Each number is 500 + 40 x the weight over its row's rms, rounded and kept within 0 to 999. Layers, rows and columns count from 0. Numbers have three digits each. The size before them is the row's rms in percent of the matrix's.

# layer 4 MLP up, 512x128, rms 0.161, rows 266-374, columns 0-127
093:527482520431506468552506448509480500516509557504441537456488480515554522528479524523565437541493538499484547478516430484441473443556469507481597517406488504505493477489592561454513459462521445574487493523506423533457504510501530498494507560514551513542457455553569519468489510589505517530547484521467515491516546502495506493541470631512423510476564507510469500458464421496562534474544
075:528506564426635493484525530524509479466451428479430548497509513493481503496560521481484449474495463480445506505522551516511477466511514513453493491460445571521475506513465562495512482486510496596467561512470527524509511549485512525475486470487511455606474489397458516543570461452482515583498449505549465525497533524433552476508414496547482487465493457481434424466479495525439445519451
104:543479462460491543519510546513545590529453551506472504487529498532551492497515526493465527495497513496472479532574607457535493506482491451527516442442492430469455490522552466502516464507551527525543528534514513523424449487516485555484450521515521485404479397508545464534512384460528354575510463503525526512500472504508486474487529493524474551506586473467499544472479505460498551502434
101:447477443518490457503484468538514515555530449520489548533572494477486424541564497491426441468493477514546527497564474502513449531512433604464559464496500491568476471473527458520589383493540435484448551579444491536470497513490489509549567556538515509515483483538510437556536529467522448459491472575474552542532510474474573508521507445524462454487460443537528500511507512483469499506524
097:439500497528525439511494493513536517463459461485484504454466490487434496502512528482587526511503466507547560452509603562445485427547507510504448434500474493541495508473545482486471507499566489457497548422411518538488486434511512478537467510511524487583485463476535520502492467551547559503450516392530575540466450473488570538536484423522512475475524375542477505474541482523526556467489
099:552513480516525472506553545474486604529472452449503528455533571512480473537461542529525521507541565517496484532552568496527527543477470475431499547479512480513524527506468500530462490511410532477430461463539545488511544427482516500555525473484521432470495561471518456493557419444515547522473467524506509543476502525502535478428548418510583407547499506529526493413492517519540601549537
117:508524463481478498413502463495428515555471469478423501430454446567562545538502519513482455457545525501442452533573496504519575544537464509440606482499470496500543525579477518464523477519541449486465519519544520519495533554452518531468533534582505446495505459463536489509503458522519491468560507509555500490474568433472512608495540466545448488460489539463493481508457411453462481459526
102:485544507518459494492527481501484483509491545452463468442540526507448517561488530547526453488507497560546456542474537480529459445450484487549477438517457531510543544486530543477478496539509428497530479471427483461442498574561479586431489409585506523552576456485544485476507498579498472486504467476536485475549485507465410485462523528548417455435457458487453487452469559508486418548487
100:511531457505551531547511458512537400483492445426463515475583522462544469561502521472476549473403487524466497571479514449490549508522530492518470475569517449543558520462521407473503496461496576568476550472592567536497471435590491504501565569516567485499490532514517542529446540447445508437479570560497531493519470512538506485517501485501493483542511516518494474546445473492521478535476
095:509440490530463449503536526506529530510505434472460516523437490421511530498462511443465484476498519578517460520495517505467427453524551510456465489458491458549530484426527549482499445437516537562465492468494399521485510484561442530479525497499477540476536502443496537567455554461531372479520546576522450570555470502569514523531497442522453553517500520565505469454486535540483489426540
099:502490494506575504512516499482416496437500483424402560542504524496558556455490533471421523474563527513485451521545476439441512485405469470507514492480479475467546548508546492547464445539419400478465529416502546462459476456534525523546465516439523445550423543462558527474517527492526458449488476509515446454476494502465522509533482455539558465465473502485535523549440506525542515521504
105:507493465507489474455471484485573524469449455439477588544488505481558553526525438501500536487433523411532591490551535540479490532499543465484490522551515522528553544485462556458517435501513521506472536508489463515459472475439470539562481541489547454424539517533485529553566536514578501509522524561442476597403490458488510454505527526481463433498441510528504553551476522528551552543520
105:589480432528467474594506464418499504461464459469512458492527496528477426434532498463536495492542533526507493502455516482492413483570502527498501557452482477483482530558509491509520455547492453474472531496517498494583511589460520566523547523556509430494483455445536441596504509475513531492469467516532516475512520539533499485427433427446459545526546537452431521506496577548548501548480
089:542485511491570555463469476451469498450483525485464499483540491486524552423545443490480517445460522481504459477485436518462489454571556443532491474494527516452451483610495506468460477509598478486564439485461522495605530467460533549539593473531465412573454535462509510452489512533512432538509502438505548557499495488564511527486532571532528467479495516447495519495567443517499496489511
080:486484506592472494504467460475477471499548477496476516471516544584424469517415504431652465494404473482493488551494555472447535546511449547512522566453528445488462456487462541468539483526495458542528493540520558486517439509503542506541528538520493518550528440480437469529543538523539538449591505551438496469498512540481482523484513425542544479524525475545486519472553540511483480536516
099:492503494564525461479518544519459532526507509515510467524503580562484526512513561474495514508491512477518526476486443542438508488589469493514547461491410483493478461458479527557539500491445495518536534499508483483460502543541490496535480497488569492510426470488546404441505467458603503467608560507528565562470492493453507560515537501385471548536501499543523429433556426425505500525503
116:567461459495537497511515477473459517451378488495445480541534491422479553517550484589542518505571509489472493511454497573493456420489481477459462485505508512526485523502478586475512503406477561483478560534553507457503512551532458518505540522560471508513388433460513544493485460523484559501495531478422539503493478493537412542505545510486446521456479402466479537514475499526547490469476
096:503533456475524511405566443488489490440474558461471530515537447535572460455518542490492552555502476480465538519497518486504510467537518531550501522481496379590503523501573475491532464523490438519450472564458510552523606500432513497505569449536491521475484470516483472431530520508522497479532445536546444517517553578536520551497464493589486463514556438493573512528519459463493462486506
108:557468402438514535518550537457490505422537485501503487471518520476428464465488495415545550435509467439502555574507482532461528426521520565498554549486562527535467506448558520525435504457539580570480477484498471535542522471502457539557508505479513509493458437530494463570470556539453476517441537506486490590528496498492489530510489489470427551524528520503529507446478496478468572421531
098:508513488453432509464510534521491570528481511493472536550475517550516497449505469478517543486525513460551455457551454399457520500492516426504509513515517435467612499504511484537472465496506417482503519506519501445510484526483591446516598509470551493487489582497484537539501486460500477465535570520436544528460416525527549418472495515622494466515496581459512514486525534441522548468472
107:580406468492545463520549496529527546529495507505525538465511501504474559550580509441464520492492537531449453479394482468491468522556471473465483552404548481499480522586465475482566470484443508499533462452499485576491522480541520527493534518537504522461484537559496499480474550476477466527497532451467468535491536487527533475433497508433541530423529505379444508461484488542424454561511
103:465439485492549451404461430509524387501469436501475476568441537594471517547427500514491491490509554425549466538485538493469434479474556486485447492511454502478529494546551562476493482436542546470496525481493515524498517485470444469476535493434484532498527470501502451504543487544499430497473536538564551549520543427427587480500526492477499519513480528520567518478537547483483465422501
111:492538440490505535502473480510485488445446536459488509446515536538505498435470549506530465495447537478574432454485490500515541480470488494512489526507496449485543534532542468515543460469529485466468447463471411539507410480514500562511438529607588492515530491560553523477441463453475506465437598503512478515441470499502532482488526462452483555430436553497516526453487627455488532479536
108:498547509551548561519476416516535453516495423521474478480396543531505504543447549439484472523534464501503495495479513558499482511507499512429485510476485414492547530546466517468572457494487438476491497471460490578456452452500454495406570480502556447537507540488421390514480567470515491486517485481485508554568446521451576458455510500430516540493533462469465502530486536524502558525500
091:482516495522477478532508438486466519447503486512522533432497523504513462458478459541499483457442494483529501472444530477469495463459529519490470544464526504524555572486610509553454523523452518488443388513515431484548471498479551442491553474466502509493411495494512465559459426513481484499475485544502522593462473510494493390490471525457420483497473475498419525469461573464417541411495
107:538509476518515481480511484442519478541517538479456495473449554535448531461473499529545530505527459576456565436529501530551610405517476542544515450491521475454504540464542447513535475574478450527540555400529501547483462528531452401484513537464508458451488488428568402467541507493512534482509529560518484520477577468472492543463535529505477500498462460439474452494491468493535478558495
119:455485486422467600429518463571480475470515462467586484510556524458512520627461480506492539519543497486482507533474558450473426517470559489451525506577523556453516506485500516475486552510539488496502457500567443465503602453518442542490488521558515513514504486578496464446533509511512500518549510416530460556454539457513539525477498516504554544519496428514492519453547456537517531452466
091:524509539473554509473550526536451450454528534482501480502481551537524518413476492530439546501486487452509547453551569522442542482546514478460501464562443467486493537585477440522518522566479510505512550472471477525522464535482478565559534497459554559530451472589435472493574513536449510475478562471514541558500521528466475477427502527504377478487482552489430460467503550484532554441489
094:497529439522528504491521424484490521501497488563485558569478525513472583457557479542553466522527483477601578477461489487467469448523477483485490529463555550486499508466493532451484503408530452494450480525520461554435545612515489509508487456498507480550476502565519534477470575550547481453509470491562469496415496472460553580447457540445505466483462417526529504446521470476489547522474
107:518447519525507466466516494491542444532482606513455424538520446461481514461524477546509521491487607448551488495510503494499481456508453471505360476469511446505561570478510531494523461501600470485475493483480426460456508523458526560488508470495540465464468526469471498513453418512488552500531501532496519512528487546455528469567501505553499499490523524502549551524566474482538413406577
111:477586497517507537447500536402456508523570493426549447530530500503474452470533516431530469534468472486492544431512521565473530533456481453552482568455515520551404445468488493566508562523435491496468477466450473468526488507478587518474500498499528456503526506509507529447513457435480519518457527498549459529534459491481485528554413405575416469504498485558520503518482477542497470548463
093:483496515501507536403474484462531486490545548465528551478504509525542457558482470550546470485521449462573433526496580483540487510473511468475485539489548440511485451445473516516519439466487506465571492624555430474524484529541504497471550502485549473502487443489527495538477562525495467504519500537509476505490507456510458520587446559492479470545445407454363507456453500543459521480541
117:514506516533517463480530537541581517499527500478443491524550481504485427517525531527546494507449541455496575465496470484498435464599517493479529531622509501432490551452479531483461495447499463491458510542563446529552522536440475540499519484497448548486559413530485534499490536560500494514531496502547467456585431511471460521523506504476560475452477565458524611473542468460483578484463
093:492494459507527471479524514483470488497511471475466477543509483432479539483443502464503575500537488494514530549577535509514501401436463465535477465463508444487513477515535441485542498505497611464486538474555538481539467468483517506518528449508493398486587562530514485441504478411480650486461442490496445474459544497463537586465459495555518516545433509492488485461520455544510534492540
099:449489535554503470462507463460495485502513444471473414505467428486450515522547478508444549498491475537509540544555518478515531516494580558518422534526458424508531558474484528495447545505510600449548454480464568471506484454500513549419554484482480490516494480491524458466536531527449539622437454473574499490477492470544542522538499446448462547480485578466562457493484477527523469554491
094:445612432501508569429557505533539485497501511556487525533509494550430535553474433433449559477521538526489484503477478486529504524440493490555498467551487492482530460562462519472473556495431465487466530525521444506412495461575504449504526472521494483516458541408540536535522463477487504482579544489481552564494512473483507486656501552493502445520477471505450509487534463518479499507504
093:565519486491461487529459531482511450492485484390528439498446457520529584531455530516598538463488503559525552509498502530530473500507475455516504457494488466505434497476450532517474485488453490491450492472498487394514510493490540502539469466546458523503524519482504566447545470495516519567503576420486483442473466579444597541524455506476518463566442506510471550602458561537505498439511
100:514509485551524490531501475562447543537493474509474544543477531516597507570589518479480454481529453528531491501553532515478465528567522578504465536510476430506581467531491568502512472520474574493549486488553419454473502487482464478559473499539519512507505550577468423539489404433474539515535533526509565552527486480499474497506456482524500492459442442513516459508412536464447491535407
096:506447473567523465480527491473506508536479482513506525470469583545526488481547462481574495512561507484532559520507519513449454550545409560505502475447505514500413522471494484400531450429493422483525546468534499543492487517484445540565515562506568461492545466414471511441526541487499514461486501527524498549517494529431539536461480476580505397554516509478580479537512472501447505433540
115:464504460446443532491487494521562477423546421467476484527479551492494475493493529572517500526484580536503423420423466497528478465551494465507523530476472531467594533600523504478461476491514428500498510501517525477507530570435509424481568442504461442450500562552549504537490520539505455519529555522492541580564510489495505476475514622514478526490453510456549474493475464477510466467516
109:504486418468553452494521534540443466517502463451521535539533466482612507590481500550435510493469460546462489527500513516464523504502481564512530514411524472479427507425531473507522546529485513510416510491601517523476495476550452523508473522584577461479507494513463479554417486467488520455540451523536499566480527553420487503477456557501447553518476516532525427552443495485513467509529
093:551443455445513532490499480530537533517483485511459575502532489518468455553526568481419514458496465486479503465546559511463516538484572493543496461501534489462500518505512522487412539464450520465516559577577566578571413497517548456508581519439492507478464528488524469565482578483489488562499494491481506561526551510512493488420421458458477499538495490457475485567531542565456546531465
097:486519514487574558579401432431542503473517541527554459481524552538496556437513490521487503464460463458487512521432541481520512508538568530481385562542545470540478562561467514498534439570493543518459447447514499535532406504440509516545480480462564536567498507531517470504513465503449533478463497495548521583470501500506486467482509453467494453546470531589455535522475505497524494506491
102:431533476427536492515531472518548486471537484452433501532494547506458496514478485488489443424399553538422520492530466532517472524494428482426436466532524513438578535526427521521529514526485534504547499501552476576462534529411565542495530478546494453488561469511514430448524541451485507469496481515510452465471516521502558522477505462404550487481484548495504420484512579501497472448462
110:500577510498486477512494613523497453458457478449508548468400514520509562565499460527500467541493491478554449465543418409470512537485485493489525537569512512480492516484470509474518534463527500552518522438597434457559525533520515469565530453530546469495494520495550486576546436449491494552462575584569493487455487512478499561454548481535497516477480531483502450467471472482527521438531
103:529516513550522514473442476556550436438475521511541515481466542534513527473469555534486516520474468471513526513501549435531553567459567483507451504464458486518516549583539517585463515566510484383509501463531508489482466504513519530539483477440494446500524499584468476451485447532500516554493465577597545589548539480523496421532510416437507450562506563504538490488488482469471512508508
097:447540473501481441472483502502474506511505539494498555499541566524538472512498614549574556499529467511495521527410588462562444491486522515530502515499497405447542495523513577464499535555524537448462592450529550462457458523597477460492500445503522470502533498526523500492483493556501506514538499621548503509454518529540504520533508435491475584515505467508442461434474546493470471481506
099:504505478503479570520449564495566496477458552520502501536444513518478475503518490509528498450458494544467553422428479528465521542467468516453507547474444440464531501469472549482518575504535470571491408558500506629519543474514507520509596484489423429442526466562518429526462579437470540530491520519505511500561504525465559542475507534481530507546545502548451497530508521495485455539450
088:462489440562505565481473483465501455511495548539571499529580497575493470575507522471446581528534452604490535479530529533466511479521533497534549504492474467509397481499530514567460407473497460466463539537495482477470470543483511506517480524461538490522520506538574551502528509407499420474493451478516465484463491514474511508536466477527612476558509558518500476499525538478543517603460
088:566431527448513477514522484470462454543581528469488517526534530508538469522553550499464538545498515478521475540484500587506452505520530509549500532525621483513519510501544483481458480504438507514559505507518526527514503476445490447415520419575485576489528403440536535507479490496431492523599490522554443560494564514536513543462443488454473499491465512495510483510548585508456533514575
098:517538539455544569455532524487429578490479554459534506490455508506453518554463550501486515563415477543538520484492514482532507534503556522501446537505483472461456492529539517497505541474440530494506468442544477512487418499549487460562515577485455515425435569447515391468489461496455520534511473452496491509495485623527432578515536502430485501528543553474445473477477462500494510542456
109:531446447498427472431445485510566497487497535490532475471429531512454492470423503468532455483426477491565538496486562462503542482577482474523487536469551433534520471484563466504518474479475501482510369457502491496477509461522524498453471519540381471428478483526540494489533492540474516507453532491555502464479523474512489446501538565446549452503463473494493527449609518441428505553482
110:462446454523465444538544566473524474418427490517550539576494542591539531496461562611528528409489441555492455548538497479449502483463462500496584502518498523477523535590491510485488522484474483511535505508506509491518515487552471496534527517432476454515440516515530524512520443402518484571466512466516610485441480437491503449512500530526491500498515414508523524497496485537490455454507
088:511539501487511470452543474513484411494487500444497547515465542469477477465473475539481524532455577550469512465505453495553514559471454502419519533435463539559489478514482540439495457516526532415579510505451527528499425456502536495469548498462431581506404432472603546455489500507472479528484424494487465549488495578497532517427571493442525516488484560486471478491457499532500511529552
085:432529496480479452511498482437499511542520439448471496529454484524484510452480527498424515472466432568522463488485525461527455393520491519517460553461561496515507545559510453600527481480534512490545430538423459487542507496480502460534536529472493491485526574542488556503428547507431537494494524470441543571495457522545485472483494543542517497436500516451554487563505377536532430490518
111:535524562529477439419542421566453491577556479451528511536435525500493535493535507492469503465453507458526439504546502504601475407463450469490508455564487542475507472481458461505570490488525451517479515522493556499512533457527482426509553466488533494575450544461523471551440483490467499427508420466588427477571471515480509528525516472519525525497496497585519526529498503546476480480450
093:560489488569490533562512497512467512457540453544527460520470499470513423516577486550540482499479521490491533540446503437461430503541493506435524443531527532487457536438453537470494513552533501499525496548519601526514484468547506520557502518455476428552541480497630497470503493509472507489536509466539534500552522487353478480486500488436430526424505492483486521513488458426447517520447
096:558489483448475488443452576441511527499467481459497545507509472460580463501494508492486446453469470446600556529508441478521462502518553474619532522435561525523525501531487457497499474473488535498477549515474538542480519457457493568473484481480553488604520455476528565527528565524487524522451486521537447452519521591508505577461570522513519504465453427483513491469508499489505580442536
092:449473531590572486424544439503493523510533490462513518543544494474547462508516572523499570528481542523486549501529460458434577443507534478520557569467523436544584473509472464516566474494511461488484558501505487432480546535450456557544492520476584582448503517508552477436502550528534507552559429517467523507420509481499529519582540505512540509562504479524559493493529497491501536519486
087:515516520500509548504513483496425489473492531491501452528492484441553471450462531587464495454498466526461527454400535519515471444518541515525548531532501618526473522493563529494550489486511530509487410468551433517430516496465479490443495484464500431515504475481491514486594418527501525535518432458518516538501492486575477541470550479552360478408460522502499502479454470452474512504502
104:485458510540495471544460496494508500505443562549517462598502527468527493567483540414476501464543504537549488518517525437538508564424466587497458542508497504499501521517512478503514458473434423484450490495531534460513452445467485517586481542508520510448570511487456499501445518478489421556515396507503577522462461401456479503527547517469522464491436513514524490557477403524461532537517
085:433475481474499462450462518533471501451468485549528475479452436499449485620515516554479484475493453532499540488498499448537505486556462566454491426428473550463532514449443559492579465580493514510501542507567435411550486548537499496469529513541503550468435525450446516559505478448521509526544543474498479496443579544485539487491498465497510545469476481550465496488530516555540540585459
078:504526471510549438500490414583501542470481461500449471583521478393530547522536642535467534451539526501477503504521491572512522477488477473480554502509535471529559507479500456447438462486538492442427488469552532472466540497496469490545521491530573489482435551468504550457545502504447512516587467527439537522462545524499493552507563526463538496582537543480475500509478539476492543469474
090:504472431449529497489503485524459513506515492469484477454513555492493453579503542511404518488481522482476510544510498548490485487548547487449582557456512506499487549526492585501475543518541497456475536462631517560482479426540479503481495563420450542494440494518605460512500540451474447475433564535560546524501433533482486528552566474496523495451476480543450498500537559494512536520435
095:452511512494453497491533460419473453559513491512563513498524470544475474553484537464487497481441505564401465495510561396525472495492451532506524532575467405518522514477513493576522467468477468542551420460546452458486518435536504515482457507451428504471526457441553463492542518535445480505540448489551465426462488512570530494540535495541477502473416470483473501458504486477554551564475
092:598485451446473547512495510471446467476487548518536538495502524479498457539510558588585442512519546426487519454518458533532491452518555516511467517476539453500532529507456516524450574507484513504413498539481559499536542553565483500465474550509462488431482491491546454466480498475487480518424511547459540583454520508484519600543517442413446502512463488501499529605494524512565530517481
104:444446552566470509532490453435501540525524474589501549481540502473459466476421465441538505521456586502549525525487482498538473501476548479558579437486535480473528459511527496518475511467458537510483486590478498505553511508500529499551513469449539585459496447544471492496580550519524472383535554405457465527474446508486512532526503481572545510449484508455490458539495478518542511493572
092:509523478516580477460479395516477452487467503541443441434481496576535515582431522492527480543480472491445537460416513498521488471560459498448429513478482481450564468513489424453583505510530519461540473455498487533461486476534449483521488461475490445427504526494522517503486483475458498522471524460456501497561444461440533549503498581505453483471488502444514487549474488475538636510541
103:515515494444489484558510495501490533497530455511521454468451492484485467518547542389527465474488502492483544544547491492548540521517421560440461535505526394596541451552602495495475479473543436467539437520525528478555481511551544503495507488516520550526530532566485508550555571527573439514475519515492575519539466572498529516533510463511473556480509491451483486498481517493407469552571
111:517481458515470509466546484540513525557541490489503556517442446484459526521489544492505459531510511468491527537521560545589459473528424448509526397579553526529478487483469528579467502537490502451475486486517525552499452519493481477488509550548443512506502505512434468459600498445436475488496522490489507464558370483502454508541496467465520496502494440518400549514468515590579538550524
110:459502477512512549410567472433532493555526475455468495465520555580529504478525554462476481437480473495551496545507457458451479477516494439467541495530578491504492468508484483480440535494568481484484486499487432515448508495522432589481427569460484518518449486559563483472515440515440457535478501536562509554450515453442567494543504479546510507411472543491553456478464538463579540519540
095:502530467580532561473569439498478517518519448429527528484568568609501524470494532504523521576480522481493514519434464523494479430473529463517430497456469445484544516546470457502554498476520503536433492487558483504549525567494530522496497369494538539489499461489469525462511416507491437491535550490521453511409580497476537490472474507458457479558503499473499510465525541528551494565451
087:482530492555541488446405460567519524442503452531475485561417507490543528493507513516520477564483508504579487499472509462486496513552503479510503431415396512499533518454516410523443468494474467444474484498534499495445452485516518449494500499471522488480467454486478514509481522540466475507471465428592523532424450560577505485546526571389481490490540503501459505460506561569443508512455
088:515492438456501496445535448461464509450484446476493462518496486497507486568458559511456536478511513476472489486535547532543541445553580539514457503475476590544492522458505572514477505490499461526520498437482480497586461428526454505464491467476552531506461533426546487446488453503496458438519547557497536467466515548432529508505431363513531547500511531473568509459499484616499534533505
092:465529488498592470490488438515484504445479508457578576510486482442500512567495500449587477555453527487535551557506460450500557527520508432473524473467589583527443474471527479562459526460547516516511516474554538507518502383522487446515520472495538487509495485443553528424515515497534513532479544512534559462457515425484556547565477491567497486505504515551570548470496536505458521447508
083:479489547516489480434526517529462482559532560494455563501504513502531522563467457479565590479575511559546441512453508515536461515534500465488483530418564486457482449542538516515458482502478457458544465543480532455556517487500554487516549449499574516447503472511561509427520538480473510450475465535520580566455533514517446505586484526488489389492503502448500492441537471512528426571474
099:525488559575389550477454511440534469521507561514462540552508530485478472525496494514555509573429507502511513404465506494455479560537465495499529484545533510486505542414474516533488466488568529555488468503485500517417534521492481586490428567517537499470500521543488454506531459484538471527578470489510485423529477435549501511526530496505485584438518479517513451442503451575544418512471
103:553506549479504535560523505416580518453536482454548532533569584521504569540578510487511437456494497502509486469501463493504434485500496453426535526464567519436525500553462445543569466523544455472501504481580515495533559519485516529515458502439538432481496505460465477498455493477462480475488529519596485523555513434551414482484467447539527472533557535497521470540455519527508437436481
093:494529554470489530466513503548433455558431503553553529514566498485510485501529565516516494587525449491558506553500608520530471541498485506480486562484545474550504466499507474480469506512504488557456457515521558453560502507462524587473497577538485551433586565437529484462521420513503461578489495469528526502541544498490547545497502509531537438501395471466476445530536479537559488507536
111:464459507507459458553496507391530518547483520544515397533536513475500496450437494480534576485435499544492468481522453463529483497492468479476500544518531549505495501558508494570558481564498539434484455541536441558481476540519520484539566470487500461515491480514478523526548476547478456454447519467503522477568487486416540530449542517519458615444548507452435465451527491520496409561542
089:495496423505462438455483527572509507484474528549440483474436494452518490605521562446515461550502540559442544497489521513511443523491514589444559545560468470548501504524525489538559512498484540542562432483485484480490488474527468535462470510578416519462446419452516507508569536506499542566523518481533420477485468498511540449492523516498498470444512389531514505533482545516535455526532
111:507473512466452518555562541493455492447520465419493521526501443495539463504500493458486521484522508468482512487518518612518490507568475523585538545513539522462433508478568567462490469543413530480458555605533519496515441476498506557535537583541552528493521440505528497544524444515509495457422488537483531497550480501500429581513509440473512504461483529480543553459479566419515450480524
101:468509553526543482498518534444573490519544424512516537521526447511535531551509467442517509470513413540464559542507540451460534502489511505433494580537512517535496488514555541491501474536543493533494407466446439545512532521539512533546469414499505521539477580457538461524507514499473496517479507499410455496477475529563521455546528412537476535487454482471553388456529463553520518442427
080:508468530559503529500483474416522497504519477496519446471494512385458429520503508482474576562473540571507514516416542447512476510454489469497534438490527456520483501430496468530491559521555540520503497540447477500582498504549490493511582516627490453494497492410482539453509548459521523507569556491521459434499541472458526547552459522504501509521552519458411492471497467524532436515531
105:451493540505534521472507539511422450417484509444560497543554493502531567479512425434490513417463535541531513536524477462479480466494467473521499491504507483519513537504542518460555470564433521561393535545517482521469537527510470458473501502508445508509423405475513556515481502405450551452524569457496459513550424570475499586514518531558508513460501495498500488429511473470474468448510
093:494425510517519455531477537510552543497515502426527486561505511423521506595437534429538462509435519456550515489478518462522500582508555537512566517428521555491462489481532471479498440538516511438440468480420521471476427481531513515442429484489493491517455520512506554508505549426468508516451534552503407456454421480459525583491472517494514559488497486536572492483495525526446466481552
080:532523529472463482479484466471476423536501543509441493471573521463514493553432461483489511518432532541455494515445476500510526517443475516538445474616462510532472508468476467587481488509438492467481463488526452551550466503536480524457545554442473496481514432443523506482528524555521420547550426462501506432579479559444493490551509445478484498499533511523511457399562436545520525488557
101:452544519449472499421541487487520531503533532528545508519430468544524544609494480403535505517483494510571516487486516487442531458548444511557575450443494414471463506411449517462590557538484482597497483522493521487545475504526468484459473494497588534480474559442549535551470494475526506461571547562515456474483546497498479507505544547483469516484469454535497527476437517474544514503514
107:521571492517537503425474456524527462564531458508550499527506415540605453499490472493485471503553500505554476521463562488461568519507578464449538477430488558449604533479518512521477516519522509415404481525507475505439477443460530496468557493472512532496481455539507521517445520527517491509437451484431494547493468491519496478453467475473496493511444411480535497464430467587478548487470
086:520528547482549499521507533464487533566564522530410505492496497534504437521456397490523476481463465556485528493551462467530460490468460492461509568452499459485547500577544533519475489526435444539548448526452461495580426488508593516478568492490504448464498554563462451520507463488445518479472532485548520549496471586489515500498512551464433477469485496531489378538447538541509461503490
091:466479534534414493506561434447466477491520422410496484484446505443514474534464584548510462523475473465467543459543502450441553473503561510439450473538504482438454515531478487477479431465516542547433503401530513501543491464518538535517504518559549516497471521506557486478438483533492509421490534459452454506474491536436530506483442539451490446583515464418536551487542508538539498512521
114:538522447513519505410517506497507483506505528409540521514522484576439519504513561512434493452463443514466524462533525508483550527431540475422505515463514489435531497591532530546438414476453545457468496513466511449476532440532527502495497446448544564497524502503497535531496508499481396440472501575425485577430522438436479554481460483486478530544505544482484493516456490461464448458483
113:497579526458534513585449490522581561503461503509486503421481533445453538471479496501544485472442553491513526434493416511508456496539484456474496560493526563513560507477489545563446466493481518450538497501504450458511507563510447469488520458445492581490475489497555517553499432456475494611462443486501499490529409469484502443556489515479456475518442511539534506471427429456515509576506
090:544449495427429577480529496533503586423533494509576519491520507507571444526465502467482540537495500427469462452538510489419537440512504576427497543538518510481493547529479512466508447436560587498469520459543519432485454450437445540493507492585542468550491461560472496556554535513473487476484521501537450551519526534443461479464503549490507498563472490535514502547521502452468541530503
096:529485561493553436494482559465509499497472507424523450430462516457486532506434457541560487502494498513600547502512516496517531481483476466511434486457557448555448492465465442499510464573466494436509543510463526510471494569493453579485505544479448550489507426488551541540512479486479506594459562526507571555475421523490511598443504448550526510508481551481437553487534509472504532522538
115:458515462473524401533518489503548512453490455492459489447601514519476434544506487502477537529443450497504537557518517474480540578576532501540527484505530442533499587474536523462486501524478527465523486513553487511563448490502490603547525524486555475488559438473549508532524497495513528592513557424500517444536530501409471556565450509583523519464482480521448537476522512506552523514563
106:503649543478518516481516486533535562599464542435505524525506466520507496537527539499446431465432455470515499477559490544525453459525514425496470547478508530462492515484443449490540428476449578480533392472455470466512511499427537505491548480472507532484541511441533582514527461510498587527553457507519490484530555430509499503540534504500515509468451542482449478520506490469486486457445
085:544515512479498507550502485440548569463495444502462428494480540541445481529500541523451515480493526491470527489463541538538502409550462483519430504505502526446481520559531420445567517577435485533502481494474498535483531533553462499476550537489457510504407568504508475489484519514470474487474479466442521481448501561481528549499426558516426564431510499457411446514589578486510517504437
103:466521448520488589368413495525461541536470578508487509524507504540423479465512575445507466472514498512497522467521488543509473413505530485505499523517547495538439502476583436515494514503518455522488521510440492520531504558523558508503539459564503451489466491513527487470489534549516478453501530478564438446457513518542458527513540539397508447468464521529378497419455484497501516516469
109:531411519437474526538459525565501479478543468534560496487507539452527545586535552530497533452472477431514522532423477501451528528470515515429543442475487545470457514434505544500469564522509494502448471544568535462476508438521451533471455534502532558556465525496468507508467509449417463479488540444541573538433501426547466545541468502515490555512497447534568584494469506516457507458518
101:509463526549550438471604535480518469577570527500527496564510525460516477564464523576469488528544445447476546576503505541499407512443500503451472469447555463463483557470529497554536502472544471489478503500497474539493597498452512522498497457513539463579475563487439508480521521471558455518586518505550518539537500561511643519502468497533485538492529507497491505489508503508504464468457
082:444452436501592445528524491516468477499433497485436524520543498428468534525471533555486473500490493575520521503584514523506483516439495452511521516453490545488458516541429572560508470524539508425490472538500558511537426448565539456518489522469527518537482511475517493462535450554441431571460531491557497500515535465468522568426483398447499476467487498455497523498525611514492487518475
087:486501510543503570466486402530516573476484475480484449585557556534596531531474507525460525513432454532548508518473469479520547484516474529477484502474484471506492427516486531522586505482507382513479539483513503594448457499495466447514544447502482550485619517508451524474497434502526544561516484510522570534525460554513401495530567491527521501469484448534469459528475490528517511527507
100:504509543486500511441511511397405507492595446436502517500467539539485492454531492523511486452471488491443546496446518429498503430438502562483532465466516495552500551441564528451508414512482476484506520481444478483474516516420520566467496414522526497512495515506463552432517489595481505521545455469414409523549530582525551486502513480523503497549535498484541479470526506435500477531521
124:531481556478533464512476474509522500521418504521477433507531514480553385584518458564570412530524532534552535458537486533455552497493480525479541515514553602480467517479480525527535451532518513486524533543488520523528562516445554533524464464602533443464497494394526451525512541511500521521491480378456523517515516491471573532476479529523517519497525499496503521438569469466477507465527
089:530488479472445450476508476507526534476564511498489445485525479486507479469541496529503540486492500421483523459477422531478428449515479557470522444483513488536495571433438551493470502521508455507462504480577479457481574510520453480467551497630538542519465575437449491521512517479498458628531469401502501524476516463492515509570483511414510460445518443540508503491522481490440444480549
107:514486567556398534540496492496508550543495541527481459522442527484504448507506541500560489496480444478523525501512552568481448482506540529473509550475546538550436508505622522501544435443530482500543469537423511445480567509570473485518472533469530583418550508486573538511513472437476552560481525556544516493476471485523405556483519496523488440452519476528496514566499487536455504461498
114:456559558504571488538555549552526497520491495455456543552530497544521564525540492526520454465548510511561472433429585504447482535477477577493544424503466431504508422507490496543512451517543433519481487511601426525513575485489492505499504512566502504482501578541529492458543492504435506551541522477454572537495508460477482512460474470456520442540443537544468500547465553490466459506553
113:553490494483469490492476549505456501516538485496472481525504514479545555382540447512474485443477548535460568560533435472532546498461424474540521451496587494508519542499510443464534529525463445494492435598518497500533538478487477504507541449478470451484527471451544515507486429485470526471389534461512547455564404472512536516497582516489486449539487517513482490498521457580508496414549